Weights of a small GPT-style language model, trained from scratch on English Wikipedia: 201M tokens.
Each number is 50 + 10 x the weight over its row's rms, rounded and kept within 0 to 99. Layers, rows and columns count from 0. The size before them is the row's rms in percent of the matrix's.

# q: layer 6 attention query, 128x128, rms 0.26, rows 0-46, columns 64-95
# k: layer 6 attention key, 128x128, rms 0.259, rows 0-45, columns 64-95
q0 104:64 70 39 59 38 53 56 47 53 56 43 39 53 30 51 59 57 38 59 59 52 59 59 42 62 71 55 35 64 57 37 40
k0 064:53 39 48 45 54 36 50 65 56 54 44 46 59 49 57 23 62 48 55 45 49 41 35 60 64 53 42 46 30 45 26 51
q1 100:56 45 52 35 44 51 43 43 58 42 55 51 65 34 54 66 47 46 51 58 54 44 49 45 65 58 56 35 57 36 42 64
k1 092:47 57 48 50 45 48 58 40 50 40 49 50 57 37 78 56 53 42 46 38 40 55 62 58 63 49 42 41 45 55 49 62
q2 101:34 59 43 53 49 56 73 42 45 62 31 55 48 65 44 25 46 39 60 59 47 37 58 49 53 55 44 56 26 54 63 39
k2 081:49 37 49 55 62 41 35 45 42 47 67 74 29 63 38 40 47 51 48 59 59 53 37 46 59 58 56 60 53 44 41 34
q3 079:40 66 48 58 44 52 57 26 41 74 37 63 48 58 47 61 47 52 52 37 53 54 47 50 43 42 51 58 51 61 44 51
k3 099:52 44 53 39 53 41 51 66 64 21 47 40 70 50 48 51 56 41 54 67 45 52 40 57 43 58 54 40 22 50 59 45
q4 097:48 45 53 56 52 41 48 56 65 60 46 45 49 54 58 51 58 54 46 65 60 58 47 57 32 43 39 43 44 63 64 58
k4 076:50 59 50 47 64 50 34 55 47 30 42 51 55 46 33 39 57 64 43 63 53 56 56 62 45 36 42 43 62 47 51 34
q5 091:58 50 50 54 48 50 49 53 40 51 52 68 57 63 41 39 51 45 67 33 53 52 38 48 66 64 59 57 55 45 46 57
k5 082:44 58 43 30 38 70 58 60 54 76 63 49 66 47 53 45 44 47 53 43 66 59 36 56 57 40 53 51 54 59 43 52
q6 071:61 40 37 34 33 58 49 45 45 47 29 56 54 69 43 44 69 62 62 41 60 48 50 72 71 58 57 51 32 62 36 53
k6 104:54 40 44 58 52 37 47 47 60 70 66 62 48 31 47 42 57 62 56 60 50 57 63 57 47 36 39 55 68 43 48 44
q7 080:57 50 58 39 53 29 47 50 60 46 48 46 53 55 43 64 48 67 47 39 42 43 55 56 39 42 40 47 52 55 32 54
k7 067:64 63 52 47 62 49 50 40 63 29 47 52 47 60 49 41 73 37 47 56 37 55 36 63 40 51 38 50 45 44 64 45
q8 084:36 61 59 58 45 63 46 45 62 54 52 46 39 39 48 62 56 52 43 40 50 57 46 47 46 49 53 25 57 41 54 46
k8 084:53 63 41 63 38 55 67 67 28 37 31 40 58 59 57 53 51 33 66 45 45 68 64 53 47 54 46 41 40 68 46 64
q9 084:65 44 60 37 62 49 47 44 49 53 58 69 55 51 64 45 46 55 43 45 43 47 44 47 52 51 55 51 51 47 56 48
k9 096:68 44 40 57 49 48 47 48 30 58 52 44 49 61 45 50 41 72 47 45 63 30 36 52 54 59 46 55 52 52 44 58
q10 083:37 33 58 45 59 51 42 43 47 43 52 25 62 58 38 57 32 41 38 68 56 50 62 55 52 43 49 28 44 56 49 46
k10 077:54 58 54 43 55 44 51 56 55 31 46 57 37 60 51 48 38 44 57 59 52 51 29 53 38 43 31 64 45 43 76 55
q11 091:38 44 60 56 48 37 51 44 45 42 54 43 34 40 32 42 43 47 50 54 55 26 42 46 27 43 42 43 46 33 68 46
k11 097:56 73 38 46 58 58 45 51 57 44 55 58 48 60 36 57 49 40 40 61 49 58 55 52 29 45 54 48 64 54 62 57
q12 080:44 45 59 37 58 45 40 46 44 45 66 62 44 50 41 60 42 45 39 46 62 46 56 31 67 50 48 51 64 47 55 45
k12 083:40 36 51 55 43 37 51 63 48 54 57 50 55 29 56 59 53 67 57 66 64 47 42 53 54 44 52 50 37 55 61 53
q13 100:55 61 46 52 49 40 43 68 44 56 58 65 49 59 33 32 45 46 42 40 52 43 55 45 46 37 48 70 55 57 58 60
k13 067:38 37 37 53 66 51 32 46 57 46 51 56 47 39 55 46 40 45 43 72 53 47 58 38 52 41 56 43 46 46 51 56
q14 094:46 58 63 54 53 69 55 54 69 39 57 49 55 44 53 56 62 37 44 44 52 48 45 22 44 47 42 50 35 43 57 49
k14 100:72 37 51 66 49 68 46 63 49 35 52 68 50 66 70 52 53 52 72 40 42 52 48 45 58 51 47 56 37 48 41 54
q15 103:39 53 50 51 54 36 37 49 46 56 35 60 56 38 61 60 49 66 52 56 40 37 60 46 48 38 54 57 54 38 48 58
k15 097:45 56 48 38 51 53 44 64 47 72 53 37 59 46 45 37 50 39 42 71 81 45 46 51 67 62 58 44 61 74 44 51
q16 113:54 43 58 40 53 50 45 55 35 57 46 71 62 70 56 41 33 62 65 42 39 43 54 53 55 55 57 53 70 49 51 41
k16 084:45 43 52 43 38 42 44 62 44 47 53 47 60 37 55 33 57 70 47 62 56 51 52 55 66 44 41 43 51 63 57 43
q17 109:47 51 30 68 35 43 67 48 45 39 53 29 46 60 60 54 44 49 48 52 52 25 43 27 48 54 56 39 46 49 55 54
k17 102:40 55 52 45 44 40 54 32 51 67 44 61 55 59 52 51 53 41 54 50 37 32 65 47 47 73 49 59 54 54 54 49
q18 123:48 65 60 54 46 53 57 44 54 64 41 35 43 52 60 69 52 61 42 54 40 48 41 61 51 65 48 30 58 35 59 35
k18 081:42 45 50 59 46 44 57 45 49 53 51 47 44 70 50 48 62 53 61 33 33 47 51 48 31 47 49 54 67 46 48 32
q19 082:60 54 47 51 52 43 37 69 46 31 49 46 41 39 47 49 43 58 47 55 37 49 61 57 51 45 50 68 64 47 57 48
k19 127:51 36 60 64 57 30 36 58 63 37 37 60 53 40 39 41 43 65 36 48 53 37 49 67 62 56 51 61 60 57 49 49
q20 101:23 53 71 52 66 44 43 39 53 59 50 40 53 36 43 42 51 38 28 50 48 55 41 43 37 38 47 42 56 47 38 53
k20 111:49 36 57 44 43 52 27 66 50 43 68 48 42 60 53 48 54 55 46 42 68 53 51 55 47 45 57 45 48 52 42 42
q21 102:49 66 37 50 54 55 56 34 50 37 58 57 52 46 61 61 49 53 52 45 54 49 52 44 52 49 42 54 23 80 37 55
k21 092:41 61 46 53 50 38 82 57 38 47 64 49 57 49 46 41 53 62 70 36 29 63 63 53 38 57 33 58 56 60 43 48
q22 106:66 61 51 56 60 63 59 34 57 39 55 52 45 39 43 40 62 48 42 51 61 52 64 49 48 32 40 63 41 67 44 55
k22 107:39 39 60 63 45 52 69 53 66 36 47 52 32 62 48 52 53 65 75 38 49 58 59 60 55 33 54 74 39 47 37 26
q23 097:54 49 37 57 49 61 53 29 52 32 56 40 62 40 55 29 55 40 56 54 55 46 50 29 42 42 54 41 37 41 46 64
k23 110:56 38 55 57 39 58 41 53 47 55 49 50 48 48 59 37 50 46 57 52 34 54 55 61 56 44 50 42 41 28 54 47
q24 109:52 40 66 48 47 47 43 53 46 64 27 43 47 28 52 61 60 48 46 53 62 38 41 43 63 60 56 58 56 34 63 50
k24 100:61 27 67 36 52 39 22 45 56 50 49 45 48 50 54 66 43 46 35 50 67 41 62 55 80 54 68 51 39 50 42 31
q25 131:33 67 40 53 57 47 50 61 64 46 50 52 28 43 41 54 55 44 50 49 51 47 28 44 45 43 53 51 43 49 82 57
k25 093:44 46 59 39 39 34 39 40 39 48 32 56 44 54 53 51 30 40 46 61 53 47 56 50 59 48 60 60 42 49 50 42
q26 116:30 65 48 52 43 37 48 58 66 68 38 27 46 50 39 50 51 63 52 50 37 48 39 53 56 50 55 54 40 42 76 55
k26 103:56 51 60 40 55 43 37 49 56 65 42 43 45 43 58 52 36 43 52 65 69 33 60 51 52 54 62 35 50 43 45 55
q27 104:60 40 55 56 59 38 57 48 30 37 52 69 53 54 65 63 39 58 30 40 45 51 55 50 51 45 37 53 49 59 41 39
k27 094:49 51 46 68 47 49 56 45 39 45 58 67 54 61 42 42 54 59 47 33 39 62 55 59 33 63 41 60 72 63 31 51
q28 109:50 50 45 53 40 64 63 43 56 53 31 47 78 37 54 52 50 50 54 36 52 46 50 37 57 71 67 42 58 37 51 54
k28 109:62 27 64 50 43 57 37 50 54 46 58 54 64 58 67 45 53 54 39 59 47 28 68 54 64 74 42 40 49 38 49 42
q29 119:41 58 38 46 49 65 58 40 61 62 42 47 60 52 50 60 44 54 51 61 47 47 50 26 51 49 57 38 48 30 68 63
k29 129:43 55 57 35 63 51 53 65 55 61 53 42 49 47 56 50 35 59 60 52 42 39 40 51 50 53 44 35 65 35 69 46
q30 107:46 37 52 39 47 54 53 39 65 46 47 52 69 73 59 57 57 48 45 47 48 51 52 68 46 57 52 53 48 66 29 51
k30 104:42 44 36 54 48 60 71 44 50 43 63 51 37 52 49 61 46 41 58 48 41 69 50 35 31 42 40 47 49 44 48 51
q31 106:40 26 56 37 41 62 47 36 43 45 52 41 54 69 48 51 40 55 45 64 49 54 55 55 40 53 49 34 48 63 49 48
k31 089:46 49 40 56 47 48 65 64 52 36 58 54 46 59 36 52 55 42 58 42 35 57 38 47 28 39 35 48 67 40 71 66
q32 089:55 38 68 39 51 34 46 50 68 40 47 64 49 29 58 67 64 51 45 45 65 42 56 47 54 61 52 42 50 42 47 62
k32 085:43 60 46 58 34 43 52 49 41 45 54 53 66 44 62 60 56 37 45 50 51 53 73 53 60 50 61 53 44 65 53 47
q33 098:58 31 50 46 35 40 35 42 62 34 53 42 38 46 44 51 58 54 44 52 56 44 26 69 36 43 32 52 54 49 64 59
k33 063:37 68 59 51 49 50 50 55 48 38 34 38 53 37 31 47 38 57 48 65 46 62 74 49 41 53 54 42 53 57 51 51
q34 107:66 46 50 62 52 63 43 38 24 48 52 57 54 49 33 52 57 56 54 44 56 49 47 51 72 55 60 52 64 55 48 52
k34 064:37 41 34 53 40 56 66 37 50 77 58 62 63 51 63 46 53 29 59 43 57 53 58 56 60 45 54 62 37 61 39 64
q35 102:68 66 62 43 56 55 55 46 51 51 35 65 51 36 39 31 62 38 52 54 63 51 50 35 58 66 59 43 35 53 55 46
k35 095:48 38 53 61 54 61 47 26 46 42 54 65 62 38 44 58 62 38 37 48 69 48 55 41 65 43 50 56 55 65 42 57
q36 090:49 37 33 53 62 44 59 47 46 48 49 63 31 66 41 38 54 43 55 60 34 50 45 61 41 41 47 51 49 51 57 45
k36 077:57 30 46 48 59 49 41 58 58 66 62 52 51 67 41 43 47 52 47 64 52 41 46 48 41 46 55 56 44 37 56 35
q37 085:76 39 48 56 50 43 52 50 45 50 50 55 42 39 46 62 41 36 56 45 50 61 50 50 66 59 50 50 61 45 48 33
k37 099:37 48 48 48 30 58 57 44 41 51 44 43 53 39 61 53 47 48 66 38 49 54 44 56 60 58 68 44 46 62 59 70
q38 079:57 61 55 52 49 56 49 67 43 50 47 61 54 59 51 47 42 43 49 43 39 61 53 63 63 56 59 54 66 44 54 57
k38 091:61 32 57 58 31 67 61 51 62 59 48 43 50 65 63 63 38 61 65 50 51 51 41 43 61 55 46 60 47 62 53 44
q39 093:42 42 53 44 45 52 58 49 51 40 48 60 42 66 43 40 58 44 44 53 39 68 54 45 27 36 44 57 46 52 40 53
k39 092:54 39 56 54 62 37 40 52 40 62 63 52 50 58 43 55 41 65 39 54 46 31 48 40 50 51 51 52 47 25 44 29
q40 094:37 37 60 47 51 49 48 48 59 51 40 38 56 51 61 61 49 60 43 56 41 48 67 56 31 57 42 50 50 59 45 49
k40 099:61 54 55 40 43 53 44 46 48 30 53 59 36 59 38 45 51 56 45 68 55 51 27 43 38 40 36 58 63 43 52 29
q41 102:45 55 48 52 53 43 55 50 50 56 42 64 52 57 35 58 56 48 54 31 63 54 53 42 48 58 49 56 39 57 61 51
k41 085:37 52 42 57 49 42 58 49 54 57 75 45 70 48 45 55 51 35 46 79 59 52 57 47 46 66 64 49 43 45 55 61
q42 098:46 39 46 40 50 34 55 50 51 39 52 55 40 53 53 37 41 58 57 48 57 44 53 50 38 51 41 63 43 64 40 52
k42 086:42 36 49 51 57 45 27 52 46 65 53 50 55 36 37 35 47 64 32 61 60 42 38 50 54 44 55 59 55 34 65 36
q43 091:50 51 42 54 42 65 47 33 58 45 36 53 37 44 49 45 60 41 74 52 39 43 62 51 52 50 48 42 40 44 53 47
k43 082:65 49 68 54 57 37 53 47 59 38 57 67 67 57 49 53 48 36 52 49 40 72 53 49 43 72 53 61 57 51 36 45
q44 095:47 39 34 50 79 82 46 48 58 60 68 57 45 39 39 46 68 57 50 43 56 56 46 40 49 43 50 58 49 51 54 43
k44 102:45 15 59 56 49 53 42 41 53 55 47 56 53 42 61 47 52 53 46 56 52 32 65 47 64 57 66 68 45 46 47 34
q45 088:59 80 52 64 43 57 60 50 52 42 35 47 46 35 45 40 52 29 50 52 53 32 35 26 43 61 62 38 47 48 53 55
k45 089:78 55 43 51 41 64 66 47 40 45 51 49 43 54 72 53 42 48 48 27 41 49 55 50 58 64 52 47 46 61 39 51
q46 095:33 49 43 52 40 25 53 41 62 30 49 42 41 55 56 44 55 54 68 55 36 34 26 66 47 58 52 70 39 36 46 50